From a checkpoint of a small transformer trained on Wikipedia.
Size: 12 layers, width 160, MLP 640 GELU.
Architecture: LayerNorm before each block, no position embeddings, biases.
Training: a variant of SOAP for these matrices, 155M tokens, 4740 steps.
Each number is 200 + 30 x the weight over its row's rms, rounded and kept within 0 to 999. Layers, rows and columns count from 0. The size before them is the row's rms in percent of the matrix's.

# layer 7 attention query, 160x160, rms 0.114, rows 51-63, columns 0-79
079,167,253,178,205,149,220,265,203,132,218,209,182,226,199,150,221,187,183,236,214,156,163,183,174,163,158,202,222,201,197,213,195,182,190,241,169,244,236,214,184,172,199,153,208,287,203,205,209,197,242,231,156,169,206,225,253,185,220,214,180,175,205,131,194,233,260,225,182,168,200,161,169,202,212,196,228,218,187,167,170
080,183,197,249,269,217,183,134,205,182,239,178,175,189,133,219,251,207,220,197,247,255,237,241,173,205,180,114,154,230,217,190,173,215,189,175,169,222,171,187,226,149,261,176,144,153,235,181,171,220,195,200,139,214,191,195,135,220,201,203,206,199,183,186,196,191,201,136,150,173,210,254,209,241,190,181,191,177,210,226,158
084,210,175,178,171,199,172,233,212,195,190,212,186,171,197,152,212,207,182,217,205,228,199,252,173,194,221,237,163,233,190,179,217,169,201,179,219,179,274,172,194,141,156,206,188,207,191,240,182,184,228,195,184,210,202,217,223,259,172,202,226,203,150,161,144,169,164,200,197,171,180,226,162,186,163,217,209,224,225,168,111
095,163,256,234,155,208,165,217,178,262,192,230,254,166,201,190,216,245,141,218,187,192,205,181,226,229,183,176,137,191,200,205,201,184,211,222,145,221,230,232,186,190,118,176,208,213,173,146,223,226,214,234,226,224,215,234,208,206,172,248,197,180,187,242,167,172,200,226,189,222,204,200,184,189,173,181,167,215,181,157,235
100,142,200,208,164,189,190,198,178,245,210,194,211,239,178,207,226,175,175,173,233,150,236,164,209,229,189,186,190,211,147,144,161,220,226,233,264,197,213,193,186,229,206,215,224,191,198,216,198,196,260,237,220,187,131,182,164,211,179,242,197,215,231,226,189,137,189,182,220,199,167,208,172,202,170,223,206,203,205,220,173
076,220,210,205,138,199,218,232,178,162,193,196,185,218,180,190,198,215,223,253,202,214,210,200,216,194,229,217,217,248,243,229,195,189,217,183,171,199,226,204,170,161,200,269,197,208,213,183,242,175,220,213,242,194,192,166,189,161,211,167,203,167,189,141,192,211,169,220,198,162,235,204,194,191,211,201,177,220,209,163,172
078,140,212,152,161,216,161,208,221,170,214,197,163,209,163,156,241,173,211,221,190,179,179,204,178,177,184,245,171,204,218,208,218,136,232,200,218,260,226,142,211,204,249,197,197,217,222,206,193,168,200,177,164,164,203,245,180,283,175,166,169,215,191,227,193,175,206,227,179,204,259,234,217,146,183,244,168,210,197,210,164
085,193,229,183,189,174,215,155,170,195,194,200,209,211,128,210,227,176,227,197,249,196,205,217,201,180,176,145,171,117,148,203,199,176,182,141,193,211,181,174,162,207,202,152,191,241,148,219,222,174,187,128,224,222,170,258,124,171,211,207,195,189,185,217,189,233,258,206,162,166,242,220,216,124,174,202,199,152,117,166,227
088,197,184,209,199,217,200,220,215,180,227,202,257,217,145,186,212,149,164,173,207,232,193,164,227,189,274,233,149,215,165,183,136,172,198,175,176,174,194,174,155,179,180,263,137,159,166,196,238,228,222,183,205,249,141,177,208,233,208,273,203,186,167,199,188,192,203,152,212,162,189,192,151,248,213,222,167,189,208,164,213
080,175,149,191,166,199,232,192,215,225,164,210,168,211,196,137,170,228,184,235,243,253,249,196,214,175,182,166,260,198,239,234,187,205,237,194,197,215,174,162,196,179,278,189,214,177,218,203,176,246,192,220,156,178,267,179,191,169,167,218,147,188,212,250,218,232,221,228,197,217,171,221,218,191,224,220,167,200,119,252,242
095,221,216,232,145,207,226,214,205,232,175,205,224,223,222,192,191,215,210,199,214,172,170,215,192,236,181,200,170,140,220,257,166,227,209,142,210,230,178,190,187,168,250,217,302,217,195,202,190,165,218,218,270,176,177,233,210,195,205,207,224,217,173,265,195,211,199,238,248,271,215,163,189,210,190,212,183,237,157,243,237
095,186,177,190,189,170,246,265,245,144,127,201,162,203,221,236,221,224,204,238,195,210,162,235,206,206,230,228,242,235,225,156,156,201,230,142,188,193,169,176,190,134,186,252,163,185,161,198,253,166,243,235,226,228,138,177,183,227,133,189,166,179,154,184,217,216,188,217,229,219,152,192,215,235,191,218,197,142,212,195,187
083,226,178,178,208,163,243,177,225,169,206,204,106,196,158,261,136,221,188,179,209,222,156,199,165,198,199,232,176,211,218,195,159,193,201,230,230,179,176,162,149,183,209,205,184,209,209,166,232,159,256,195,199,166,232,199,148,216,218,141,183,199,193,192,185,256,196,201,221,175,199,246,185,194,180,217,151,201,228,216,207
# layer 7 attention key, 160x160, rms 0.116, rows 51-63, columns 0-79
092,128,215,200,160,204,207,239,184,144,228,192,195,237,202,179,245,223,206,161,236,198,168,192,198,208,233,260,143,182,170,190,170,194,223,254,212,228,183,216,158,146,186,217,224,228,163,183,201,201,215,203,208,162,172,218,249,165,204,224,193,195,222,159,172,251,186,226,210,171,232,189,173,217,255,240,169,130,160,210,182
086,204,150,175,228,202,177,189,174,185,219,188,205,187,194,156,211,208,186,254,197,234,194,234,197,195,212,183,188,231,186,206,146,276,206,226,246,225,191,214,208,238,206,165,195,194,168,236,178,182,202,219,194,199,208,155,190,245,186,149,193,226,206,225,190,204,264,200,188,202,202,249,220,257,215,215,185,197,240,202,228
088,207,187,215,190,220,197,204,179,219,217,168,193,167,247,192,182,192,180,164,219,218,193,226,254,224,173,243,182,175,259,178,171,214,221,177,218,186,180,239,178,150,149,193,229,216,220,158,209,187,217,186,233,161,286,208,204,228,198,194,196,235,227,229,226,265,201,227,175,205,202,230,160,162,183,218,163,221,219,184,202
097,214,198,226,223,210,187,268,182,201,174,256,243,236,265,153,261,233,204,260,200,189,266,170,196,222,249,220,217,207,225,166,204,199,216,196,175,191,219,174,226,163,145,263,209,172,210,131,214,179,224,188,250,223,157,203,217,183,200,199,189,191,207,258,202,234,210,221,184,170,228,197,203,213,204,184,248,209,199,183,140
101,159,199,177,193,180,204,214,161,229,132,249,197,230,223,208,198,170,198,199,213,211,286,170,210,189,172,167,176,236,219,146,204,178,206,181,225,197,252,154,186,154,209,204,197,176,205,169,189,187,208,195,176,205,152,200,143,242,189,238,213,200,229,194,192,206,193,165,207,144,198,200,161,210,156,161,234,203,193,243,198
076,220,211,198,187,205,180,200,234,231,201,209,190,255,182,159,170,185,139,161,186,106,189,211,224,194,179,293,207,174,194,221,189,231,199,197,215,174,168,219,183,194,193,211,184,210,194,286,188,181,202,179,227,165,250,246,208,142,208,184,206,207,150,145,185,211,229,222,182,222,212,139,144,176,194,164,152,197,184,147,182
083,199,187,180,205,213,181,204,178,148,248,163,216,229,177,150,190,113,236,250,165,210,201,206,222,217,159,209,192,176,196,150,169,225,216,212,241,212,158,236,205,235,172,232,234,192,189,234,223,193,205,201,137,209,228,196,172,190,224,194,169,221,166,200,139,156,148,146,247,196,186,169,195,156,136,147,159,211,208,167,179
081,275,158,194,189,163,220,225,183,155,153,183,182,196,177,158,201,155,251,188,228,181,286,224,208,205,210,180,189,144,134,197,165,216,172,162,197,241,216,257,226,186,221,240,145,217,214,236,219,222,194,190,198,235,136,187,221,159,242,196,173,242,203,193,191,188,198,172,177,148,198,191,223,143,203,206,152,246,172,203,204
088,203,180,200,183,236,246,210,182,174,208,233,214,233,219,187,163,201,183,250,215,229,251,174,227,251,205,182,201,193,224,159,172,205,240,190,189,164,182,184,178,192,165,188,210,256,177,152,228,201,173,190,249,227,197,195,132,211,199,257,208,191,166,209,210,166,216,206,151,195,225,222,180,179,162,177,170,202,163,157,234
084,193,138,201,236,212,183,220,227,202,219,251,192,202,188,169,184,183,196,189,234,213,203,210,193,199,205,191,198,169,180,194,200,171,234,217,170,180,181,150,230,242,190,219,211,131,183,220,233,138,211,147,191,149,238,160,279,178,253,149,151,207,164,226,196,216,206,178,240,154,180,157,217,222,193,204,222,205,159,223,219
091,181,177,210,232,165,154,249,206,215,188,204,285,185,225,206,179,200,182,243,193,156,224,215,159,209,194,219,197,160,180,189,150,197,221,247,200,230,221,205,273,180,223,200,204,184,211,196,176,199,240,144,226,179,135,225,190,162,207,202,211,178,225,185,207,195,217,239,199,273,219,177,229,194,200,216,90,219,235,199,163
086,203,170,196,207,195,203,209,192,162,218,217,262,186,174,229,181,204,186,173,183,190,192,258,151,265,187,209,206,202,242,185,195,201,198,163,186,222,188,226,129,134,224,200,284,163,197,201,198,171,218,202,180,221,179,213,200,194,158,192,169,149,164,153,252,229,258,151,210,293,227,143,191,198,195,202,174,191,183,176,189
081,221,219,161,222,241,159,157,209,212,164,225,152,211,168,293,245,160,212,147,210,234,186,189,140,202,159,182,194,202,239,164,175,176,221,239,201,210,195,173,205,212,242,210,188,196,231,272,154,194,236,213,189,208,178,196,180,179,236,192,183,252,179,172,137,203,217,248,184,208,200,211,217,200,168,188,126,214,210,222,181
# layer 7 attention value, 160x160, rms 0.146, rows 32-62, columns 0-79
069,197,190,174,175,195,171,186,229,171,198,214,188,194,213,218,153,152,254,203,221,174,180,203,179,171,206,229,163,228,172,239,199,205,229,150,191,193,289,172,239,179,210,185,160,219,181,208,207,209,210,193,189,146,252,229,210,236,174,167,182,199,142,157,178,176,153,195,175,183,243,186,244,180,187,180,243,178,186,227,236
076,251,232,200,223,179,167,192,211,163,128,167,193,203,150,177,250,170,224,196,245,192,204,125,204,207,211,169,204,146,159,175,192,178,160,235,216,208,215,277,171,175,254,202,211,224,162,203,272,202,175,204,198,172,197,190,176,201,216,175,214,182,265,225,243,202,188,188,200,207,217,166,186,242,212,163,221,191,262,210,141
074,180,194,203,181,197,203,177,174,191,177,199,204,216,172,180,248,216,211,168,226,206,220,184,195,202,182,190,172,179,254,152,151,193,177,201,210,270,227,183,186,242,230,220,263,240,223,181,148,234,203,211,217,244,152,176,191,120,200,237,229,188,193,250,201,203,243,193,179,141,174,198,200,165,191,202,184,235,247,188,219
075,186,223,183,119,181,158,217,206,187,187,214,228,231,169,221,210,228,243,155,170,215,209,206,210,176,215,161,181,192,208,154,201,142,159,145,189,213,238,222,193,200,224,191,240,215,195,207,149,180,157,189,169,233,196,201,216,166,213,205,225,200,227,191,159,269,188,188,188,174,205,165,163,231,200,174,208,179,222,218,221
075,219,195,168,195,200,202,159,200,167,204,216,204,175,157,185,239,202,184,187,179,168,294,188,212,179,206,146,218,195,183,197,224,182,188,172,227,246,157,193,211,198,238,138,215,259,234,144,204,127,176,160,169,204,240,212,209,167,226,186,208,181,195,250,204,182,258,142,193,214,168,249,155,156,232,212,190,186,229,216,230
073,202,182,194,171,190,198,186,191,218,213,224,226,192,211,211,236,210,167,234,212,207,251,223,174,179,163,245,220,153,169,206,190,215,230,193,209,239,253,218,190,187,196,205,194,182,207,226,222,192,214,193,215,248,183,163,194,219,187,196,196,233,216,218,213,225,245,224,193,202,236,234,190,202,184,186,251,254,225,200,202
083,243,208,160,214,211,198,214,149,209,231,142,148,232,187,205,143,202,259,210,256,215,209,198,189,179,206,200,185,197,211,192,200,163,200,247,200,187,194,277,208,194,247,153,190,150,232,210,240,197,167,157,185,199,195,194,190,216,201,162,206,220,247,215,196,214,237,200,208,155,163,206,228,162,166,180,193,139,191,232,200
070,185,162,232,130,171,202,172,180,224,206,224,224,214,166,193,225,196,233,235,264,203,231,233,211,191,192,166,204,268,171,166,214,146,225,185,196,224,188,187,154,226,162,218,162,190,214,164,213,196,190,205,205,199,198,184,136,181,218,233,218,202,249,207,169,212,168,178,232,187,170,176,222,189,232,249,181,228,134,170,212
086,222,212,156,199,207,188,194,260,181,186,182,149,216,231,270,185,185,199,198,250,174,175,189,155,217,238,140,211,230,181,225,217,168,243,227,242,158,215,281,200,159,251,243,217,189,214,193,211,186,159,161,158,181,202,177,204,213,159,133,202,197,212,154,268,267,202,175,183,158,206,202,175,232,183,211,155,183,212,211,168
071,215,140,202,223,276,164,182,198,190,243,217,161,149,175,177,225,246,220,231,221,217,216,226,223,209,206,201,199,188,211,168,194,190,186,254,191,173,250,169,177,197,156,134,198,183,220,181,178,251,207,243,194,261,224,163,221,207,224,206,177,183,171,216,239,200,216,177,210,192,201,195,205,217,208,232,229,199,111,182,192
069,186,146,213,169,235,225,235,184,232,232,230,144,190,250,240,212,202,174,197,180,203,186,174,262,158,222,188,141,189,187,218,194,181,223,203,210,195,221,242,157,185,160,174,260,191,182,184,210,134,196,193,223,179,157,168,184,192,217,208,185,224,195,227,235,171,189,215,190,171,191,179,216,259,225,206,176,164,212,190,177
076,236,148,181,234,164,215,142,183,192,186,192,187,178,189,201,209,168,208,224,200,211,201,198,197,237,193,190,182,194,164,254,215,199,164,227,259,226,197,250,196,224,228,193,220,183,236,203,231,199,163,165,238,167,259,196,174,234,208,216,206,156,257,216,247,166,230,227,252,174,226,183,229,189,241,172,199,254,215,195,129
074,192,213,195,216,209,223,143,217,187,211,223,235,187,209,186,201,247,166,176,180,154,201,165,238,223,176,242,171,189,202,217,219,183,145,211,132,192,222,226,158,198,171,213,193,204,197,184,234,165,192,248,218,217,210,194,245,206,218,246,196,197,257,223,197,173,217,192,236,149,142,182,118,232,200,236,268,237,159,210,189
076,207,226,174,180,207,236,168,246,162,234,215,192,164,214,185,225,162,225,185,206,146,218,223,174,215,197,168,232,246,229,204,197,193,214,205,216,184,196,239,166,198,221,265,239,177,182,205,234,131,170,166,168,208,189,158,174,227,232,226,201,183,218,159,212,207,162,203,191,225,213,123,209,180,180,190,118,190,195,159,224
081,205,211,191,216,224,224,200,211,137,220,172,238,185,205,153,220,189,195,172,247,191,212,187,162,244,217,253,260,193,131,217,231,249,212,212,168,225,253,245,251,173,214,257,180,174,187,166,205,180,219,219,189,235,212,164,244,197,218,218,201,158,223,180,223,243,213,177,203,228,228,193,190,222,229,228,225,206,170,175,166
080,154,183,191,242,202,184,209,185,167,176,176,217,171,240,138,195,173,210,212,236,202,142,222,171,137,129,219,159,229,202,152,206,265,161,192,207,194,183,204,245,154,205,164,132,214,169,203,163,205,127,203,184,203,210,198,214,247,213,239,215,178,112,185,181,186,197,214,204,155,201,193,210,181,166,227,201,202,196,169,200
069,191,167,222,176,237,167,221,181,236,146,164,216,234,208,219,228,191,201,251,141,196,243,219,213,195,181,198,227,158,209,239,184,190,252,253,224,221,212,155,197,204,231,207,181,234,191,191,166,175,176,163,192,234,212,209,168,221,209,163,189,208,191,189,238,223,221,195,204,175,199,172,180,216,195,198,215,191,250,203,196
077,207,157,142,234,254,194,224,165,203,223,164,190,199,188,115,193,245,191,211,239,170,179,153,210,192,193,166,150,219,196,184,181,236,160,213,190,233,212,214,249,146,245,240,190,201,148,187,221,221,148,207,185,209,231,240,229,184,186,254,221,193,218,228,222,156,227,190,212,198,172,163,228,210,207,199,192,154,227,189,177
069,196,196,219,203,219,207,207,187,266,266,180,155,149,194,182,145,241,238,235,208,202,165,193,211,198,171,186,201,250,170,227,208,173,214,160,258,181,196,160,182,168,221,215,141,187,187,144,245,143,221,190,189,197,199,218,189,254,252,178,162,191,232,160,182,179,243,264,207,236,220,208,189,210,230,164,195,203,208,201,179
072,171,199,185,160,175,192,193,175,212,165,182,195,213,215,171,195,212,304,209,248,225,215,200,211,212,230,196,171,242,207,197,228,220,171,183,184,155,184,240,237,176,225,207,138,238,187,143,221,224,189,126,212,229,172,211,233,222,153,182,201,190,155,152,155,195,162,248,159,200,189,223,216,201,229,228,188,196,191,205,179
077,213,189,172,159,155,219,158,267,197,248,214,223,229,147,206,210,244,207,183,196,200,180,211,168,191,175,231,170,259,241,169,189,224,207,185,202,158,212,133,207,166,186,183,132,197,262,218,209,178,200,218,181,238,166,197,214,237,227,187,186,235,191,168,149,206,230,232,181,208,223,231,181,223,184,222,221,200,193,209,233
084,227,176,201,190,204,235,188,171,224,226,197,238,218,169,180,189,186,177,229,209,193,202,196,206,214,177,197,168,126,193,188,158,230,168,188,207,209,160,217,185,171,178,221,248,157,203,195,207,180,193,166,246,189,258,204,203,199,214,333,217,228,190,221,271,148,201,208,251,217,169,200,221,218,222,188,180,229,202,144,237
074,168,182,214,249,187,245,175,216,185,151,209,199,211,239,244,208,142,164,211,172,181,184,172,229,213,185,193,177,198,148,153,203,228,213,189,228,208,148,174,171,184,131,228,158,198,173,221,212,204,208,201,241,186,156,200,203,236,220,209,139,200,195,209,236,166,190,187,189,180,189,181,234,223,222,195,202,209,159,202,183
093,172,193,197,168,250,239,185,201,239,138,197,194,171,234,220,226,181,259,145,256,205,215,153,184,211,207,151,111,155,243,204,208,151,218,171,198,248,238,213,208,163,242,201,190,203,202,217,213,209,164,186,162,175,174,181,187,245,168,217,191,191,236,143,199,200,219,261,161,192,193,167,175,205,196,189,252,171,207,189,235
072,231,177,177,205,233,168,178,190,208,202,171,220,165,192,176,220,178,209,203,237,228,184,209,160,170,226,187,214,147,236,223,171,216,160,191,209,187,165,153,219,230,233,206,154,222,204,196,224,242,224,183,228,189,196,237,189,214,205,234,194,249,228,188,238,199,245,212,173,246,184,192,236,208,221,228,211,190,121,178,215
081,177,187,244,171,153,182,214,219,230,233,197,189,228,192,211,192,157,203,208,203,202,233,238,217,269,166,218,211,219,220,203,207,196,184,211,223,192,265,215,205,211,253,197,256,198,188,221,206,155,245,173,210,138,228,242,179,167,264,126,256,170,231,212,222,155,228,199,208,269,253,211,225,186,209,252,145,233,245,158,224
080,209,157,177,178,189,171,211,211,220,171,236,170,188,202,224,175,236,186,212,238,162,155,263,194,193,150,189,179,245,230,243,264,136,203,179,215,162,203,181,196,185,179,191,138,165,175,229,166,177,162,197,179,119,207,196,195,247,186,208,211,192,161,148,219,195,213,215,195,150,178,232,212,239,231,227,220,128,191,201,235
076,217,179,183,262,190,197,167,253,193,216,194,216,172,163,189,194,256,206,205,186,174,236,207,206,173,184,145,194,247,213,184,180,185,217,187,197,233,207,266,166,231,193,164,170,220,243,91,207,253,175,180,169,169,183,204,191,193,202,139,174,181,217,191,187,169,154,205,194,170,170,202,209,209,192,166,249,183,222,241,193
080,194,213,179,215,230,181,202,177,242,246,174,189,138,182,208,174,244,267,201,212,184,129,229,210,210,179,188,178,201,195,238,222,184,208,159,193,170,177,149,206,170,220,183,158,182,225,191,227,195,206,202,208,192,212,225,178,244,211,181,217,202,172,135,202,219,208,199,194,157,206,171,197,159,201,157,229,155,179,206,205
085,187,224,192,203,177,142,188,217,237,206,204,198,214,205,218,158,244,214,201,153,166,229,305,164,247,190,166,281,267,173,180,224,174,193,207,226,163,206,191,195,228,215,144,190,216,210,179,186,139,168,172,209,202,208,242,171,223,187,143,235,185,257,207,190,189,205,195,189,224,224,229,177,216,210,230,157,227,194,198,187
067,191,228,191,189,229,203,233,155,189,164,150,206,224,214,226,134,135,281,206,197,208,210,205,133,167,208,200,165,166,202,232,194,229,241,223,198,199,186,198,242,152,196,231,139,183,147,225,197,152,179,220,234,161,160,193,217,184,190,149,228,176,139,179,236,193,213,213,226,197,184,196,232,192,151,189,238,187,172,172,187
# layer 7 attention output (transposed), 160x160, rms 0.114, rows 32-62, columns 0-79
076,189,192,209,209,193,269,119,234,254,204,274,170,153,194,184,207,208,142,199,207,225,241,177,252,195,226,188,213,224,189,191,211,169,156,196,222,162,184,217,231,161,237,205,235,193,201,199,204,232,163,219,167,202,190,166,203,156,162,190,199,227,232,260,157,218,269,191,171,214,160,145,167,235,226,168,183,152,192,149,200
080,219,247,200,147,217,194,188,144,242,265,185,184,230,252,183,160,173,163,199,196,154,198,204,206,243,218,207,230,224,236,176,203,204,234,218,143,181,218,184,206,222,178,185,180,184,207,203,167,201,211,276,195,206,179,230,269,161,234,235,184,184,153,166,211,224,247,202,190,212,159,229,223,164,221,208,173,261,234,186,274
074,199,222,225,225,180,229,251,164,210,232,205,178,239,235,222,223,189,245,173,177,187,202,163,188,192,241,220,229,146,205,206,243,224,229,162,229,198,258,263,242,229,148,210,203,183,234,203,179,137,197,182,153,178,228,231,233,246,161,188,250,215,200,182,204,206,186,237,193,261,199,216,195,202,214,177,235,221,193,225,197
083,196,211,224,191,201,196,212,192,152,206,158,206,267,228,223,234,175,156,205,152,156,196,214,196,267,199,227,190,213,152,227,156,212,220,230,214,242,182,199,191,207,178,167,221,211,212,188,214,202,252,170,238,153,188,251,210,219,218,240,223,203,184,198,233,184,216,207,167,221,181,220,168,138,151,224,192,184,193,190,201
085,159,210,217,189,195,206,253,225,186,176,202,211,189,235,206,203,227,212,257,225,237,173,207,241,241,232,203,193,186,234,197,154,231,186,198,204,181,237,206,168,188,163,192,196,214,173,231,166,190,211,218,164,164,189,209,247,213,162,170,209,215,221,176,209,211,133,293,250,219,181,181,163,249,203,186,246,206,238,165,207
083,240,247,180,202,198,214,205,201,216,151,169,227,205,169,247,171,201,260,190,224,150,157,250,163,192,227,264,209,203,245,165,175,141,145,213,209,163,154,175,224,201,186,240,153,231,205,159,185,215,241,178,242,208,171,198,237,230,198,222,233,131,161,207,195,178,169,173,121,200,179,182,197,199,222,194,185,175,190,205,171
090,189,234,234,160,178,211,211,237,198,176,245,254,247,208,201,198,160,86,245,178,190,186,171,263,205,210,213,188,175,184,197,233,233,233,218,203,235,175,186,178,196,161,219,181,203,195,160,185,152,207,182,245,163,197,233,171,183,227,189,190,152,128,270,200,186,205,145,226,207,212,195,221,210,253,172,195,216,230,177,198
080,210,174,211,266,233,195,198,195,228,207,190,169,187,198,198,193,190,174,188,182,228,202,185,190,200,206,253,168,179,184,238,160,213,237,209,237,206,214,204,243,204,216,181,176,155,219,208,171,180,231,198,236,209,205,235,229,185,165,168,177,227,139,209,197,189,211,250,177,212,214,230,222,202,199,219,175,162,238,237,196
091,191,218,241,159,215,230,228,171,206,221,223,207,198,268,167,205,231,168,230,159,162,220,181,212,227,203,199,169,145,225,186,168,225,142,166,215,202,216,223,188,171,182,179,223,127,212,191,190,175,219,204,265,226,221,209,176,190,234,252,235,212,187,237,219,165,215,208,198,247,211,171,163,186,170,211,183,207,159,181,185
074,176,273,202,234,191,171,202,187,219,214,202,211,246,177,219,165,166,175,213,253,189,164,188,187,193,223,192,158,190,172,216,281,257,164,114,208,199,151,179,200,193,245,219,173,318,214,201,234,177,207,179,176,205,206,222,210,206,234,203,160,235,219,200,164,166,194,177,244,227,121,180,176,156,158,182,218,150,183,234,237
080,221,211,222,243,181,172,206,202,187,179,235,202,216,170,221,202,250,177,189,225,249,204,206,173,267,202,237,219,215,189,207,194,226,172,153,194,188,192,183,175,220,216,213,157,193,149,209,201,223,155,259,186,194,264,186,201,165,240,189,197,169,249,92,209,165,202,242,198,233,223,225,210,161,175,169,180,211,148,203,196
082,177,210,198,175,196,157,229,196,174,177,147,196,188,214,169,185,154,211,195,210,177,178,159,208,159,219,222,229,225,187,153,215,219,190,166,197,174,171,125,164,230,164,180,225,211,228,230,170,210,221,248,151,251,190,151,221,181,156,201,234,189,183,185,184,176,132,186,192,169,195,211,166,206,179,219,176,236,193,199,259
079,208,217,204,220,244,157,189,210,226,237,174,198,204,151,210,190,218,206,182,203,206,160,187,189,187,154,177,217,218,174,215,215,243,219,243,197,182,160,157,205,155,213,235,248,210,221,224,163,145,200,126,140,213,216,152,230,222,196,198,201,167,192,191,280,228,193,219,191,240,189,207,200,188,221,212,197,232,154,173,178
079,178,203,239,164,282,180,230,184,161,208,165,204,234,203,236,191,221,157,240,191,177,206,166,203,185,178,279,221,155,205,226,201,224,183,169,156,186,225,283,217,198,198,222,208,224,175,158,162,243,243,238,216,186,152,222,213,172,171,229,226,158,247,246,219,212,196,191,184,229,225,176,197,196,151,225,183,175,161,233,206
086,206,242,248,184,233,168,209,160,245,239,269,257,253,206,227,177,245,198,174,170,172,177,222,206,214,200,155,160,209,212,190,151,189,232,192,242,167,167,194,210,268,152,212,157,173,199,270,236,245,200,235,192,187,187,194,235,223,201,218,210,239,179,267,216,197,200,202,197,155,209,178,211,232,213,213,230,195,248,220,237
085,240,199,194,115,151,193,232,231,216,206,230,220,220,188,223,203,166,195,145,187,185,211,203,233,212,183,183,208,296,172,219,205,182,184,200,208,213,232,141,201,247,203,216,229,133,193,262,197,224,256,209,184,193,183,217,174,209,180,199,219,208,260,227,195,180,201,154,188,164,149,192,185,199,220,159,191,175,192,253,192
080,201,223,205,237,200,210,240,211,205,245,196,221,195,159,188,159,206,196,145,249,229,187,134,203,176,245,195,247,224,220,205,178,231,165,178,237,265,249,208,228,185,236,175,243,240,248,197,202,249,249,251,179,200,241,193,224,234,219,213,207,158,236,192,183,184,160,201,229,231,217,213,203,197,207,156,178,205,208,178,187
092,183,251,249,216,214,192,198,186,196,229,227,205,228,236,271,196,161,228,150,167,166,217,194,218,223,249,221,205,207,171,232,179,216,234,223,231,184,169,212,216,216,170,241,203,217,216,237,227,244,221,220,178,229,150,162,202,194,211,179,267,199,211,139,166,212,188,170,190,127,178,231,201,221,190,165,261,207,238,254,191
079,173,202,206,220,155,199,218,251,133,174,247,180,162,242,173,271,207,201,169,225,184,271,222,228,181,202,234,204,239,238,235,194,236,201,189,114,191,193,244,197,232,200,169,183,202,274,245,186,225,202,229,217,176,203,192,208,199,198,199,233,170,185,201,212,198,122,202,230,173,210,250,220,185,143,222,216,207,179,256,200
081,148,205,233,182,220,196,213,200,167,166,264,220,193,223,192,244,167,197,187,212,232,177,208,179,168,219,145,181,182,178,194,197,186,207,193,192,198,203,196,183,288,181,207,252,185,227,234,177,202,220,176,204,185,224,245,169,175,179,202,204,156,211,215,170,224,227,198,198,266,156,148,234,225,169,222,190,172,221,205,202
080,189,143,214,244,216,180,208,205,175,206,250,185,224,212,264,217,221,204,217,260,179,242,216,226,176,208,191,154,186,200,223,223,165,184,172,178,208,164,176,226,171,155,188,215,189,197,228,231,163,201,199,237,190,199,231,222,228,162,219,153,188,199,215,198,184,187,196,250,201,220,182,217,166,176,156,165,228,190,236,200
092,209,181,152,244,214,163,200,214,145,230,209,110,191,196,151,204,222,210,224,140,158,201,213,214,185,234,204,217,220,204,153,199,178,167,159,165,212,179,190,166,242,215,224,155,189,182,169,171,186,195,231,124,202,179,179,209,161,173,153,200,214,207,172,174,242,216,225,169,180,212,248,223,162,170,194,254,267,276,235,183
084,230,182,150,250,210,117,204,179,247,203,199,174,186,190,164,200,229,211,166,174,204,229,271,210,182,159,233,196,203,215,206,204,220,210,255,211,172,229,212,179,138,209,201,222,184,208,227,170,217,148,190,176,189,246,179,233,174,225,202,240,199,235,169,152,213,191,209,207,218,227,208,151,194,206,209,178,167,239,199,200
092,196,250,195,224,209,186,227,211,191,223,215,171,168,207,214,163,217,184,203,179,162,211,169,162,251,218,299,231,228,232,155,198,207,226,225,184,273,226,218,160,187,171,241,234,232,195,171,195,234,217,231,268,223,212,210,242,139,166,206,257,164,187,166,207,227,156,192,188,245,163,178,184,205,157,211,147,179,232,215,223
078,162,221,165,212,220,268,175,238,214,170,192,184,236,231,155,193,177,205,230,210,160,252,187,229,189,181,180,194,231,214,202,256,167,160,236,151,156,231,222,153,202,161,179,167,230,194,218,231,212,201,197,193,220,183,215,226,180,142,190,178,151,188,165,210,212,181,179,229,222,179,186,205,277,201,189,148,220,219,256,204
083,233,166,152,189,293,191,202,166,178,149,242,191,171,211,166,159,241,204,193,221,209,263,214,236,182,223,179,268,203,166,144,200,219,218,195,217,244,225,217,209,252,175,235,209,224,170,185,178,209,222,223,185,228,161,214,231,196,169,224,181,220,191,175,211,208,152,197,201,185,180,264,191,155,182,224,200,190,168,199,179
084,212,200,194,227,233,235,180,187,175,197,199,173,176,171,158,238,253,208,145,182,212,217,186,155,172,183,159,167,193,193,201,182,252,154,260,182,177,203,211,248,167,226,213,182,166,249,187,198,219,181,191,229,253,262,238,161,172,176,243,206,194,209,278,214,211,208,167,222,238,179,141,179,211,169,251,147,271,170,189,183
086,205,183,229,146,216,241,246,268,193,159,146,197,220,186,143,177,217,172,202,224,139,183,143,190,177,219,224,232,183,182,256,186,218,157,172,152,198,179,176,199,154,154,202,248,241,179,242,231,194,184,204,195,229,209,250,228,205,171,247,225,162,186,176,193,203,207,215,231,208,180,174,225,194,168,214,175,210,198,183,266
083,224,219,167,194,198,193,196,186,212,206,200,209,197,212,168,240,222,168,188,219,228,274,244,239,251,211,256,199,169,222,194,248,187,195,233,183,185,200,171,220,230,167,241,211,241,209,194,214,227,173,159,232,230,170,215,192,188,137,222,195,246,207,235,188,165,239,174,206,198,211,199,256,244,213,178,193,278,202,125,184
088,175,202,206,139,206,260,247,171,164,173,183,181,189,160,210,200,188,228,188,229,198,257,142,187,154,134,184,193,173,181,187,162,192,178,143,159,201,199,189,209,193,219,202,264,275,188,201,212,185,242,191,230,216,187,221,185,221,225,230,161,225,152,257,193,234,164,223,249,156,188,182,188,216,208,214,192,205,161,170,194
077,168,190,149,179,210,179,208,181,254,197,246,185,217,210,188,248,246,208,174,171,189,205,214,221,264,197,208,240,203,243,168,206,197,216,130,238,201,236,138,160,179,173,228,237,170,217,144,192,225,160,206,202,198,210,189,161,203,206,220,151,188,215,221,219,200,266,227,181,204,174,179,183,237,268,209,179,202,224,211,231